Weights of a small transformer language model: 5.77M parameters.
Each number is 128 + 32 x the weight over the matrix's rms, rounded and kept within 0 to 255. Layers, rows and columns count from 0. Numbers have three digits each.

# layer 4 attention key, 128x128, rms 0.161, rows 54-63, columns 0-63
138123112147138149150080113123163131140160122132146119156154116136113133137125109139106119170144129128146144132144101159122167132120080131108148160124130147104129144079113129115104106078107141
093155172154120129102128158117111148140154121159117137135125117121139120130134151109127110128161183125133063137122152152119136105144088123119116163136114092140122114111142114135136173118166062
162120144185139134129152113122130121118123110119139152142134123091135122131110131104148148100145146109126129106145119113157157128132138146115130118135125129109051145151122116146127111099141131
119119096125143129161115134118130100123138144144142125154094102145118132132128134098123185136115161093105138158172119174128111073150106080152097131131128094129146064119121091105139133126169139
102111132073105116122085118115156143109157141142136173106141108160122117133141132146161145146093149154106174126136115115146146124140061144140109124140115108118106140101138147161124156148119100
085134093141108172158101142147135135141105117127127167116155133076148157136138114116146147126135087149106139107137143153086131153130133079116128111112121106159148143117118163064098126142155107
143145115140117111107114120159126131096117122134122113136159126086113143120113110117106104119144098106151142128156134099151184117143068141152130132119106126124124110110133148163141160136110157
110106096143105142133111105100132131109155164097166118114184109115126146111157151125106124151126086136116137126105123134116135127151147133118139111139112064080152096138139140191106113156067143
098095129084134173154092113127182134152123124123145123142098127117129103116129114173137132092147131138167102105129148153136129158110129105123125175152108119128166163146117124146130139138121135
114089146117192115143160154074108136102119111129112145088139130118083116134185100152151105151090162128134120147106115136155103135076123133143139150118064123152138129131128117090114132134146162
# layer 4 attention query, 128x128, rms 0.157, rows 55-63, columns 0-63
115112109103130156147154141149107163156100123120173137105107108124147122143118102077135161100100120122151190129116127127158155141100111152126110120113136145145130164114125099153121100152172107
101118155107113123128079129093142159116113120125116113108133127143144143126094153133133103073116126147115109129110130141095154121138163137131102110097170152129168160133154120129149101157113121
154128157121090137143202097167130125148109127117107136111147188116157135160118104136143115120112161115139107110159142104134132150071131124127089092112148120152132131181116105102102138155075128
112156133160180127158138126095149120136186129121140053113133139123117130113100131086113144150180098139171127106139093137123108129143157095125106130151155108129149131122131104134125099138133124
122175140101109125124152120163141127116168104151179106151125096119123181152088128115134128090114080143135114124148140105137101084152103137149125117166100120108123112119127129167131097127103147
157104115130123140165124131092168176137128141121101159129084101141154103126117103134155134154100165169133128122167126129173110122096144118150116101127112139080121156139134120152163134127142108
166140144121148089119121116104115104128134102140170149126162123181118093121103169096148126164103130107116110141127090169102124114111175111137157138133087170126144180141133108103137165111092139
156145128159147068115092123146128155104144132124135147121128145107088081134114174133112147158137145149122121098137153162138127105107081149123126085100112166091089121119099114140112124156164133
133100133129102137140158108115109118097105137123110102113081128126137131126104147100129178113108107125152124150141094148159168121145124107144117111136157089151086145097144134099117143164158142
# layer 4 attention value, 128x128, rms 0.112, rows 0-40, columns 0-63
149111145104202057139133088136131112155064145135173133096149185119119154134144175138155093159156053123037113131081123118131114141202177118088091104095140202122119119128137129184144180132154170
158108097139169198156083147188142137078144123118140112134121142144068160146119146141152099145164122065090112109129171118090089172034125121084127153132153065094062116090135116064125137107150117
127118100112171113162102131149124204192118103138143089103152112077114098158136090141119118159146138141151127158085081090195078153085162108142112175131068133114144182128149125109174134149114151
086096125108141171141161112154126161207113084119099121121165164091105148140138074112085159161187149116089143161172172127128087136099151117071145130180125146104120156134180130126108163141127137
152130118136141049097105110131053116118114156093090078119120154170063127141130128101116140106164146125127140106117167103050068128120135119123133149104134160173134120130185075097158075131115134
109172127137140137099142142126129150087136127141149178143116149112115132099179093108141066183116138123087157122103141098108100088150097095161117145119086131123097168107095163132175110105121089
127100141088144160138146161110157098140140137084083112166140086133051078162179108159080117133107139127117095146169140127129089112175169089079192159166087168078160157185122131139117126077112126
140191123152126128092126145130163089146147183093154147084010111106115110111186177094135101116083131118171128116150156142127105191152141125098124158116159092164149138138070100126110158114111116
119187138124143088067117144077120121138144158151162071086121155138117125120135116096104148160111156118141127151084186139069157126102077115146121145113100098130135141143152111099178164122138106
075124148157153132148149144129116187081117133055088135105163183130111179142072207118140189122144151189114153110107130051088175146126153152172158118127121147103146111149190123157089106152132125
147107112087163139105124136076161145119077151103101089087165202095069115153160131140109098191094149127103145149105103165160169123183158137127172112135140162137136132170119150182127181158129139
123134112117178150175094069124129120149065121178122147103115161071140106183113147136167106064084115130087149099091089136116137111151140113112071119092105128111177125158111192155143126109120092
072113167194147166095114179118126101170142201101120128144104095155129089079150108151126082119122144151141142145130151147138139137141144185106115124123132142140196116174134118105113164103142077
117191144170110176158107083101179182117150160152132104087116173185131114046134093186180106138119121139097160109104138142100112127101127141094128115067137152112142105134191132140133126140163095
160157110096152120122089145113144145127159146112141131158149095147121134123122105177112097127148101145172096132155127116142185138168192179150148154126130118193051129138098097142129172137129164
096176166087122181180092144141123105141151126164145120156098096188132157164123105117202171127122170143131113089130139138118086084081120105156016132105115181139154148103175155134144088124177124
163165111049102114152132138160072098076085123096170139137138113094148200051114111108158103136174133180156139085122196118102155135119084128135092099138098113151145108103095159125144113156160121
111128168102134138104093113095118159137153097144134170113094147131117114187063087122123154148153125130109107129131148142169075068112098146136130146117102108185066147101124161093156118115120134
150105150112114152126129168177109153122142142165166122093109125114123118152112067155134061095149124174069127184079120073122118117171187070163121150110128117138169146211171161110126108159120145
121175107042134213178131147191158153140085110196102199114148156134112138160140125112193137118100171164159151091150163153075131124146175130121114117161062111074172140131115153096096093124126118
134107088120131113159141123116149140121111124138134128154108117117168135138076110128112155134117141095112116133152086093145173138140109148132084145144119128094140113111138153141121103107174149
079139150136104134093133110131111112079119099174110153111134124118111129120138113154128136095127126105156145147129127104098059080161123054065123097096099085165137111114103117167160128113135117
152132109143168170203129146126145164063151157089162151078157173105106167070095157100125153111100133153146150106148114148129183120194148122143146118115140048145104086131111117108090208124155133
116113155079136146209058083156111092188152124105098160114158081135140172066164122110119107101125137182098119163131122165148093120106114119086088145151129145141085139139168128135161135125151136
132110129083101169120108138114115071147142164149125168162123068130152164128179117140121153088123214123018121090109109133080169088061111163135076119122179117137179131159126121112130149124108151
103156110168148127063135152141159112099164109066187038099103135096085139163140102133105117136141139162097168097078136130149067124153166131181085135103149173131181118133122164072147084135149138
149128071117097141148083117157133135168118169156127109169109117124177092093166144141141118136136148117129118106144142088099129112155157128149132130070169181111163167171117094161135115142144172
059123092148110172085130129145143117093128137189065144142111131147170085069170149134096131133142105142096119079114123137108132123133108172129144121171117153075129172178129117140161112122144196
167136143210083163158155118114122144135063154168145136183085132118122142160201112105200091135207136101092109143133132106159089110158133146103099108150096145110147169182161119101146132145109099
085149144179103150130166171116146052141140127090162197135127118095143139164127162110144162114129090191118146127111104119122189097144134136138131108167138177129138153142170135096102099215166085
129122113134159121140086177137154084089093067126146130137133192122177113142087161125134122103078116134110154128110107099136159101124196137111141143165108137121118096138124140155118150117096143
071145100151119121129103162111110146132124121170180134137129099163117096095139117127151111119131083108128155113148180098115141130089135167136134107115096131133092101068129099145122141160158148
131145131125152144130107130152085133140111144115125148157117086167130069126140110126094118148097192167137163183110116117143202100145124194167146093124159158081177118150136139136127175106119149
154102193162121076118160136088142123128094147152088108115156103144123150145100096140112134123136075140146129115149142129185125126128061100186135177085107176104105111101153116071124111087112135
125093095065146065054118143097159078152096144140132131153136101156169137127153165102151125154086118144118117133087073186187101117117080134140089099176160117160106109147138149128158107111078128
127112166151128142094122099073133163136097146091162137084139117127134191163067139084106170160127178132163118118156164153101103133087159113143097104144128123195101150077156096123173086144151115
139085077124163150177114111130085115161140176140188085177136091135168100074116085146116102155158154119109146137141150159085147143159118146142142144083106073059160111121123136117166126131172150
091144154152164149144145125104124166171135164134158134102143142112126103094182175145135152149111117114117150120104107126070182109124162135179142087107092134116136135126180151124126147118153126
127099129140154154095091080176094099153145074094145154152089105145162144138039124105157111138094159135164102075099107136101092170127106111123110116134094151147161161118074150072114075148142150
139117123134121170168163119143086135149147131197102120135107120179165102108190096160123082088141104102095124152130138127143063119119172133108164120094124142134119102142152131157149164093126167
177122060094151107136140162136112114103138192115094118118147114107118105127116133163117128116112125150153114141114149099124159167088093106121077134106174107070151147167125099098120167107141155
# layer 4 attention output (transposed), 128x128, rms 0.102, rows 0-39, columns 0-63
157153152169073107176099050109113140155149117129162148152135154063145103183079080107152091103067061136155104140114208142154135193141098125160074100090205153155126135119108083065099143041150113
104122102126110101077115185214152106102112156133153154140089089131159079112149127180061153103157154083086118107077180137100032156070105085180119178111113105116120057164153101124133152083114110
096105134136112136106125139218133145225111187138130172118098133086128156106135134148108059104150105112129141129157114101160121135195161176151114145121098157138071160140119086159131140130114118
091121138116160146137141096186118100159111085122156162140126128119135086099124076112102146088136141110137101163163103125126075176190098107155126195107086151127133139160097113133124102165100101
126142085115159139128127170142159093095105131119133121087114112140135143163071127095073122095125165157105130092131139113098115076119114200156144126101099121194149152130119046138194110089107092
117129147165082109133118195175171138091173123115127177083144138133141112124171154124182115075138166089134131107123140112172125123094106111165122143114147142109099099136132125167171130094101109
141094141109103127138159132164150202123105137176149164138141068105192116166131094082180151129073131137145108131073088150084072110207143117128166130180087155137181189133074136143129083165145129
157125122139074105118161117134101175130084154161146094053081115121088113118181099169139108137119103089100146136088148136108135146075150164072073111153137125128111132134138111153173144106117157
135148148167119105134125183130099128145125131099136111083145134173065103185157108140090124103126132124156179139148110127163156142128098160204152171143130100101110166119121083150141169132181100
098107144101213113145093143137165155137127096054172136134136147132213130122015158164064156147170112124167125103059196146136122178110118185131082104123106142145077081112195147118135128153139165
144113153161095137172122114115139214198109131105144110157187141116097123155078131083156125151094113131164112172123127150167123133159123141140055149118151097171143113105078106127083133130128091
128112143097054165143137088126147107141090159093077157041094080069141146166132095142136137105103111189108078083148130149122102174094139129143053096113140147151126082170136133060080112087147163
103093086152103172112134075136139214112116155124077098123052075106138064127158124123127140112085150159127130129117114085157124140103155107092183111123140103138173173136145130101143132121118099
074109121138085073129137090054164101146143155091052110119110120098170122155106160205154119110166108132124171108172110097153119199077096119117091153082159168053067078118198083118186132065100095
153123132127152117110126104145108181126150174150112123193136098130097110079167104071139088152131150090105119198108187114104197123118195113095138109080174169104164153105097140082064112122153095
113141139119152141140115129140094051059089149162086174165064143070140189199183117138086160142122172169112132086104098168089129092057122089144125112099101153117149248138162158132211114151142167
165160125184147180110125150158116128028100123095180147112115185123132153098110104120165078147170112160055100140112151083097129170101087102147145172119136118156136176176126137137034145168162064
064091130145135133131126164126110063156139095127082174113064113193055122152143109119084151124166161084138168161163197144128131106118095095158138164104069125129131125099170117107100114156080184
162113141193137134118110126157111161146165142162167180128160088110215124161131103102129091157116158110120089195162050139134135127132162117212152114117091194104165104162069158062118081162202128
097146159100102126100145133210120079080147091136128204100128097143128123134181105152137116148184171164100124180119038158086103153082096082112045117118108145056116162126162193110156167182134186
126123103109136167149146132144140129125114130135126106147129134089124183124083130129128106138112132122093122133106098110120154169122112143116155158175149145086124125127146125089130123107139116
130122123148108090111115124106103080103090115152157140087100128148134156138187129128153150147154191159115136105178141175124088094168084161126140109151067111087168123132076100154152046138113132
128175129165115124121127114121174203129152135095125120110141128122103138058053125176107099154127152065117202163070161148151139121073087137148080121111171037110122109070190180103055162178116126
123143124101152136162095136176175199114107098158090177118095084065211134064132135119136132137131123129122137084130144049125085167092094193127134124196115126207100132208138153142122074132101111
126146125104112115159144174159148110107095083141114143128149150116154113096195140133059236165115204118065065110125141084102189073042165146139157141169138151140157079169135181135160171129124165
167109106195168121097149127131155206123118145078186066137135181082132164169108135208145119141095115110168160148106174136125125085137168137115166122153143213172091099155101189106176104141155157
109120120114087079149138100120134112140143126139137114143180128108162089155162087097151118150161155098103088157137086126117148108110178146143121121157129164085124143110187096146155135105135152
156133127091118104162170101162144121122114097109115075123145096119202047102170081158173166172096120203163118129134112110141133121146097129103190093110178137097117069122115175158225103085126174
135167087134061098129162139132116067142093168124128138141122117090157208185148173097146116091167114140172138118194103134164145112182124115128012137191157142105129199137163108175148155123092103
166097116077179130094125091120148132109097159105149143148147108065127128142125136109153163124073081185184157121103138147134125118135096102090155133119139150164150145148143214091210104161125108
132106158112139151128107126176134140089116106157120155152102130093160115191083109134182148155130116178099191107085085147150150113165098103132126116103111113117200156101143166131150125131097146
092145134157121088148092172116118024117126135121122112169140134124098095101142123119121109161169191153137100122097143077156139077099141112095171153085109141100114072114103137164145121107138096
149136139154162153127122107165122189138105117135086134142133107126182157126104140162152079162130100154144109147107076101122207138149206157079146082108159121167086092177150136135103148116146135
130108121146122139113140162104151138056119139144060085137125160180087158180128146069166146055080087130173142152135157118095156140181100105117140161142142111175143142106151093111098076142109130
108141130136105198191131150149141168116132098175122148116115160140096104153132143087141142149115102184124163101141111086190142088107103114154126087151142105171137165077147146153150154103093158
115111121152192144081122168109120130138157143081130150186091157152122174092126116084065195181156151079159127161175157131129158159131096120143143157137087139127107189115109102153165141131157090
111125093157088147115131143144130161126218149155136147176184099113248103121158082120141081116145159157125147141176132092117136151101156140162237125136143131127139102126130142109078145137155140
091141148156130092110124125077199136161154145102097193151114089092094090145135153185132164142117158164113177110127147068133179084105146132139114105147149098188110084107184146154128181132111128
151103103135173121114148116103114117135130085112107129133106187148138131151078078158133059115179105132092159109146076196117126085133124157093143113127100144106134131108076129146139193154163121
086090108145051076133100109065129093137149145177078173159142099171193073139176117135130120110142132147117096127187153111132118090150130104109116120109118164127165134142116119122101084062092159